Weights of a small transformer language model.
Training: a variant of Adam for these matrices, 93M tokens, 5688 steps.
Each number is 128 + 24 x the weight over its row's rms, rounded and kept within 0 to 255. Layers, rows and columns count from 0. Numbers have three digits each. The size before them is the row's rms in percent of the matrix's.

# q: layer 9 attention query, 256x128, rms 0.0955, rows 0-31, columns 0-63
# k: layer 9 attention key, 256x128, rms 0.0917, rows 0-31, columns 0-63
# v: layer 9 attention value, 256x128, rms 0.0771, rows 0-14, columns 0-63
# o: layer 9 attention output (transposed), 256x128, rms 0.0782, rows 0-13, columns 0-63
q0 049:110128110179086136086102092143110117157109141101151119133101166076110117124108127137157137112119147145087124149153122105116132076105124098149161127083143140114169137138103145162151105127126132
k0 050:144117093110130157101129146102131120062125160146135151131123133143137166137145089139123121120096128142093121145163106112134137181161189110145100132128116125131167113147133142133144067152174138
q1 070:121118150157123107101103158114134146111090164132124120143136128167132155168099153123130125125058115088141133144142183115136138113092108092156113081142104174147143126160149159178108139116087162
k1 054:109125109131106153139121130122152120131155099084173137130094143114099105100140087150136101160195145123126110101141082154137127113140135129080138102150165140115134145148061121141115131147124108
q2 071:146127126132146167156165094158152066147103117121145157134137128092131124096136077163095106119170188161124130121102108115137120137133164151116123140127154113114140123085131086108137136153157089
k2 054:164134139139080058112106128116119159126097142167109119123167129114127170180104128118123123118119101099157108129127138114133158097137111124118141143139093125133115071144146190123092102143116151
q3 065:142136140129156123126137108120141104129139132118162135120134145115139146123151128147135123103110149167150126151104108119164147138143156107118155120127111139112146173131128158161138104162174137
k3 069:121095140129132199143122100173110074140167109084161134151101124075125148138141120144145106155170117126136153145149116121125126090153138146128091113154167124122107109110113134078130161109145158
q4 061:135138116110122159152135122131128129129129141160079122144163174115092119144146134079128134157172096157116123128139098161124110146112147173124094133132116065088102082135120132130136167091131150
k4 070:133136098127126068102122100159146173120118131133112098117105140125142127104099151113088130139104125131147129148105137131119124157116111141147137097110099145156124105147170112127088080132090073
q5 057:118104150152111131149146123095100142131137120108174127135132104096143121111144103142109096100104134122125112086099166122131153146136085108109135128149123091117128130131172144094115134138141113
k5 056:180097135102143170131114121125131118128131102154112092145163114108076119150114130170132135092174113089131134142146109154134107087111180193151100150124136126178079127109137174114127106096160173
q6 066:120129114119104172167165124132102138123153144129157148133148142106065088142149117154143064163173174166130121175157127127120092128115125153157121123126134103113115114145110111169158108134171101
k6 089:147120093124088138151087087095166129133124094132085132138112145137096163123123132152079137077160149101100121118136082112145147099146128144119143155115135133137122124118126145123101127165138124
q7 094:143151107137082117139111146164116085122134158165132156134124140164168168107110135146113177170147111132119133115141122148116063111112089090111108135132120159125163125166106132141083127098099143
k7 096:119144120086076118134171123141118115104114130130106114087079122133165077128141109108135117128102105128129105152112119098099147119099121088095154091118132112138165106115100120131091112123095129
q8 074:126117160123090152161150151137127129139113199154129121172135133125139101130115119124133141122111123149144106120121097119146070143128133135106134163135109152142146124123129141136082169140095111
k8 139:125140125146153158081080132114135161183117119143148100143182167115108147140131120126120129107131135152124162127124131144153147129137125159089089148116084170103130116151144110144099119169166126
q9 141:118128101155146152145139128096144148111137103134082124129118167114096104152123156104172107158130113121132131125142130122101166127123145131167125122135150084120105099115123104105148093125130126
k9 156:142149118117174118152097165130117141153125104143179156187124163102088122147146129132165098137144111182117116128162160088152101090152137142160083150144111114081120100092165128137125119147137128
q10 181:099122160150102139122162106142110154158125084164151157102139119100144110127112107158130108187144127109109081153099113123121099124122074116096150115111140128139151113119145131112169095126122143
k10 178:102109126132096135109107111133103105117116129125103130158077112119122101143132160138137124122089130125122160132161088130111134123152083132119107135112070065131134063107112116159177098093142082
q11 198:122152121109145136129111127179127117129125162137120098106170152111138152121117140128162089131141122111162125118136115113126136098073149124100111126132155138129147147143091110164127140113112134
k11 176:187137117125138130165121177131150135094094113137150146108145129105127084117106135130136124133127125109129129143130099120125177113110126128065142104149123125122114095115100092114060147108118153
q12 176:104115143165171150161116109139182131092114130119120091133080136149159115122126140129096139114136076138135136128115109110191147126158117113106110160084092131085142105103170117142135134155108098
k12 168:064116113159134158117151128111089134158103149126125122130130152108154137155136127133113089146147122106151117131119138106126138130167106093136103104108126144076153140197111117144169105134129116
q13 195:120108103080140132117114156097148119117122089103145140120140153136112115138165155105204126122111140152107161106143138114164132130093149144117115145143106139144113081103135102151153098132137131
k13 162:128163130103144167063138171124115121094109164136168127095127139141138087145115146116127159103155116157145120120147130140125121148121095098088121133141145139111083122110130100119171142091113153
q14 184:134096142123122135141177123165145144139107141126170111108143142081079124156153112139094094138139113159148107133126137136143134143116139106124172120138141102137140101124146117167153123109146156
k14 180:087117126148113151141115121146103131195103169115171137126179131105097136123078118129147140102119159173115117082091110100139118134107118101158087094123076156139119107135151136127137099142106148
q15 199:133156170175116149124131121126121126124166112163128143155139135132097100132100081145092093134091144159123151127164078159127142154135134096143136136175120119094161156163157160092167157099127134
k15 187:151153128097114115175144075140142140110144153124091118105134099119087143113156102109134150124085163125116122099105098174124175148161143129130078135144108116111128154141158112086163132141128110
q16 057:136112172152129175118134134104110137102160191121142080161142106118145098138122109068111157128104121124126151121129148096101123120132131161139111106153126124128108131132097157127127106130104083
k16 060:071139110141125124112120135126135101121179086112163114123142148116122167126120186130171078147148131134099095120125106167137143106136123143150163108123096119148109157137103130148098109100132133
q17 054:133103127125154121143162155105141103118095174143120132122100166180137139118122101130126149156204095166136149131119164088130099135082107160104121145144122139116129127127116126149124127155117112
k17 057:090100107151163141102127073162107150159110125140145124097137104148121094128139126137125127102105120132121171084111116112099134128134107103127139115112143119088157165105097104111153137088111086
q18 051:142150114101118080124126132108157124157151093132136140115094057152119121103170123139094126068095177121142116104120111124101133156160139118126162118100110125118125160106178130132134121141153111
k18 062:144140116148110195147103107116143078139160116108152115173120159095132156102152162131172073166117124106158104113168140116152156098135158142118137144158169099112121138147081158115101158115142116
q19 071:147115119123110086106106156170115146112168153138103105136110108150161132157113120127109134138061098080131113122123154105140168136123086126123123118129100168152125130207165152134097095099105130
k19 062:115136118155121148131152140097110101149139116102140120070135142137119113161150114134166110103171150144095125110116138148123101111129139100114102099114148117126127159047096112154145159139113153
q20 081:109109138095116171169151099111123110146140133110172152131133121093125106128135127146100109090142154157146150163124137142112105140144118169137135105113126104111112111060152108105139143123144092
k20 070:161131127126140128152107132118150144126184118123122152176144115097109166115147120143159119103097161132119108128188101093168193118107127129115126161149158111130107127171146149123088128155145107
q21 071:135130133168122129124120171137119149142123098145095100112121102157175147146119123095152170140097107107129114093115157107148133135111083079126108152152116168158143131138147127135119129120099177
k21 074:076124130127118109098136126145091120077101148128100104107103113176165090144129139115120151170097155127125155148118126172115123151123135116124114081073091097135156114149109129141156117075096112
q22 081:124060173130119173142135126088124153155151142115126099121166086137127080121141133113154140116077153142133137151093182156112182155126118155135137101137147123109095129106155104134144112127112121
k22 078:137116151143141160120102144141099126155139125143170140172188133151097123135152141127170112132135124090134118123173107145117134100093151144151088138149129085138092138137120163133166095153150152
q23 075:131096091121122130136131135140151116110152102137125140166157125158103109092155153136131106144104172134146103162147141127113151127148097150171181144138136116111077160163141123158145096130148162
k23 074:160116117150111145166111129157112148148156114128129141137103175119083131117141134121087120094125182099118112123149105114123165106139077155170132136093150158124117153149091128132120138114153127
q24 136:124149141134093116137160150151130098102109136162128162139117132125173145108090100131155158163134125133094134095126110124130066108091086097123119161137124160172150115097135111107108135082084167
k24 090:130120122129117127145184141127125128151152148124143150115093125183143108143139122127150114139109107119118088154076165114111092163107154089178146108109152126140171148155138144127129147111112132
q25 183:119148076138125124108083108170139116120153156166144141104128124123122149140113110151091181109117094121112179113146151151122104114076107094122111121104126138153138125130115084123118154103128138
k25 146:104109115187171136156112116119123130055098151127137144149176124107134147143093140132116187153150122095125134113188128145124124135125159137130114173176124101153124119128107138088167143092125120
q26 175:122120104122120161121124125120116144116088128158100120228146118139149117136093104095127118112102093128125111147132134118119126138096177114101155123108122137115127114142111129150109157126085178
k26 161:131157112099130156138107070102121133116122143117102152156125122101134091153155103119165088153093136146139093174138156130121094153118140131158147124077126149107156142146147150153100102124118115
q27 192:114115144117127149111114134172167107144193155154135099134107147118100143137125138139097144129129130131156100118096125129130117132141121147115127142107122129155124131167148148149117110141144125
k27 180:142132139164153147156137123130158133126158123134126170126112106134108141137099121132099101131129150065132122117113115127168135145126120139086101169108125174152121113149142105146120181065150088
q28 187:124119156147126159092159107107096162107154113159130084111108133098107116121131102137120136137134158080151124111119126076158135109110098177109128127144114142128074124114156147121149137131130150
k28 177:123159156146111132123146097152091146133141133123107112157108085109115122133155112143136126108111108137151118114119097060137137121128156127101178096189152112114110159124116111120114146101119162
q29 193:147127162117103101134130124100110133119148111107093136126107147134124166158107154121145081145104144132131171109113107145122138105125111090145155108167138128120158120112119101139113092105124111
k29 183:087120089168075107125165111134150104135109104130108124137105155148128135129108125110151119129129119118109115075149131146120147126086167082154107120175171132087135146090151147098149142180118109
q30 187:132110124102109136121138098080082150139129108143107150153091146135117101116133088098110137151183131109133101143152150160147107143117112135133092111179118152142149106136126129129117106114120098
k30 176:128144147111135106147154108137183120122106103163142129099104123171120123139196127112118121165199123154148133087162128087149118125079125158106098076192113125153148117125123116127142115147143118
q31 202:083117099104113112108127138121107133080193117141113198150144140129133137096140098146140124133107144122143109165088106115150129061117117132114163107135081092129107131130115088122107120152130134
k31 183:096160086119115160108120110079132121074123130132091119116115120140116115123143122151129139121173179148131153141123120095144153140149099110147171112159109104099131130146133136139069140130134115
v0 170:134163190117133114169141154073103141124153119177165103129155168097124122126117147111128120091098160114136145118092117136120124114121127113085148117159134138134138127127125089137121118095124104
o0 168:113122092137149151151156130110105120148093167139092167147120159113141174079141100176093132106142136119111143169074118142118119162139098130126121122139115108116111129105120150141123164151076142
v1 173:144101143085117128120122124124133129125140127090120137138148142122132171135166116133083161194130121084150087143114175144108126159129142128148161128086153145104126158074081140128130130123127096
o1 171:112136144174102157125090107144094123138109134131108136130143131146091122161158126177142068071174134091124142109122092125151138091127119132115122094115146119121125101100132134088100085166130138
v2 165:143152141095108131140162103119141132121119101147163122139113100114127155084110093136163154108122103094130101169093160125132112098104126140111132104099144130100119127108101141120134125126126084
o2 161:103079107189168136144069127151138130138122123129138130138135158129152119090167145104103101157134170122134156077111139135114125089112099130125133131122135131119112103132082160135137115110122143
v3 180:163101128137139119142136083086124119148122125101143150094102095095127129174148163115136085118111129099132166116157120134122143158144169133141126107120131134171140080126069055154134150154134114
o3 174:083126183087126105122170101132154088115137132174138147136107126092100129127144186135152158117107115120120099112127130105152133154151155134133107147116127134119111144136147148140081133156124150
v4 179:094069094110147109133114179129130118152164139116105106137112175118127165159127176119137137124128136154177134099121119120130175157117139131092136130146117163140126125134123075139172078128126154
o4 170:097156156134098118077151153113101141098132169120132154137130100113144126148169115154123139130142135120112131110147100129094130116125136081147129122094141102162109141146123109116089142141070112
v5 155:117200165137148121113097117099162155129126110125162126097157114147126128089102095139126176072122155136092139118114130127137141094104097131138104134167100125086115133110157162088127155136135133
o5 149:143103098133140139117121147161133115124117119108119124159104146076171109091113109108120127164150156134145088125110129112134108116118111154145160126137121117152123113158122142138167144128189123
v6 171:107048132117159103134156155107161126126165141094107126132144178108131113195177137134090159129118140152178163093150142120137122142124093128086136123124127160123146149141130129120131088126129134
o6 168:097146154106087121137102125141063136104102143157107148113139100120107149144122155105149163105172179103136135167145124106114151141133129129131145111110144120092115123117172116128112131149087101
v7 171:110134110169117108126165074167129110145147152162118136152147159122136077132116153114104076105118102118175159159146118136114105085146159138135170138128155138110140158158122106131119124103115125
o7 174:145154101079149107187102132125115152135146164149177126117122145167143189165125102148127158127172147102118144150118118135116131161144140128122121129140099129113147143107154118126120114143094141
v8 154:142132170162100127170148134109117110138094118127112121118121099126135121117086146111158097148151148175080065117134114140103121113188115107102109139136134102136130128128103148066133113104118066
o8 152:141080117144131110134134155152139121124113096112128152118142141144135171134160082122126152152086058162113194118135150080122116130123140131088117162116103166116093148125121160176146150172139133
v9 161:151149147092166122160066122093137116118109166105122124085105085119121139109123150131133162118130093150122087111104148144137136098099130124121101128108143134147133113100081132144120160148141131
o9 163:096055111145119100099140118129146105098143082142151121134124081121130114148097137104133109135079135160144138078111131141140151110104106107165115092143147139125098100163111144133130081112171122
v10 150:132106168094128104140162141093143154091156119099149115105180123110108164148136153136143170144067143103113137099094126112151128130107098124090147104138117127147125122072127078118134126131138094
o10 152:110123144137131142123135098110088131130069139158120155151106176086087130079153106159098116107142126120131143114123111088108130133133125146133133121093136092102094100114142155164107140152092104
v11 161:160122155132133126100126143099080145144110098110173140133119158092124112123140128156125140162134165120090087143113149121126100154155123124109120145135130153096144150101172134118140110113138138
o11 158:130143097162117163128129132139114120135144148106069150088128128161137146107133116147136105100132116133116169123179142117137086109115122128123104097149138078107140136109091166140141141129118129
v12 153:121108115148116108104150117122128172149137099139174175129167176127132069083142161109091126107134128112137124173126089131115116110110150144113136102170128133099133150127108119129132119162126100
o12 151:126128128113154133168093140146128112132125186136074119156144121113166135100115077150111121087159187059113110117165140117142131145131111168139174149109091105127128134091137147134147132144078161
v13 179:136164115112099106109102166187143124122129088119116157158151118182119177132172128151153105122148121113150100133106119120136159208113132115102185128150110090124140095102158154184162138114134158
o13 174:112148133142180153143120101125103158139146138121126085133104155089127098135128092154098147089048107139089150153116135145128128089096102113099150140105148147177159161115106115059165107104109087
v14 158:134127106138158110101100163124109130114146097131123133091110150089118156094091163136175129112151115126108141146126117104133169131064136135128151106148124113134132126135212092166126108151129146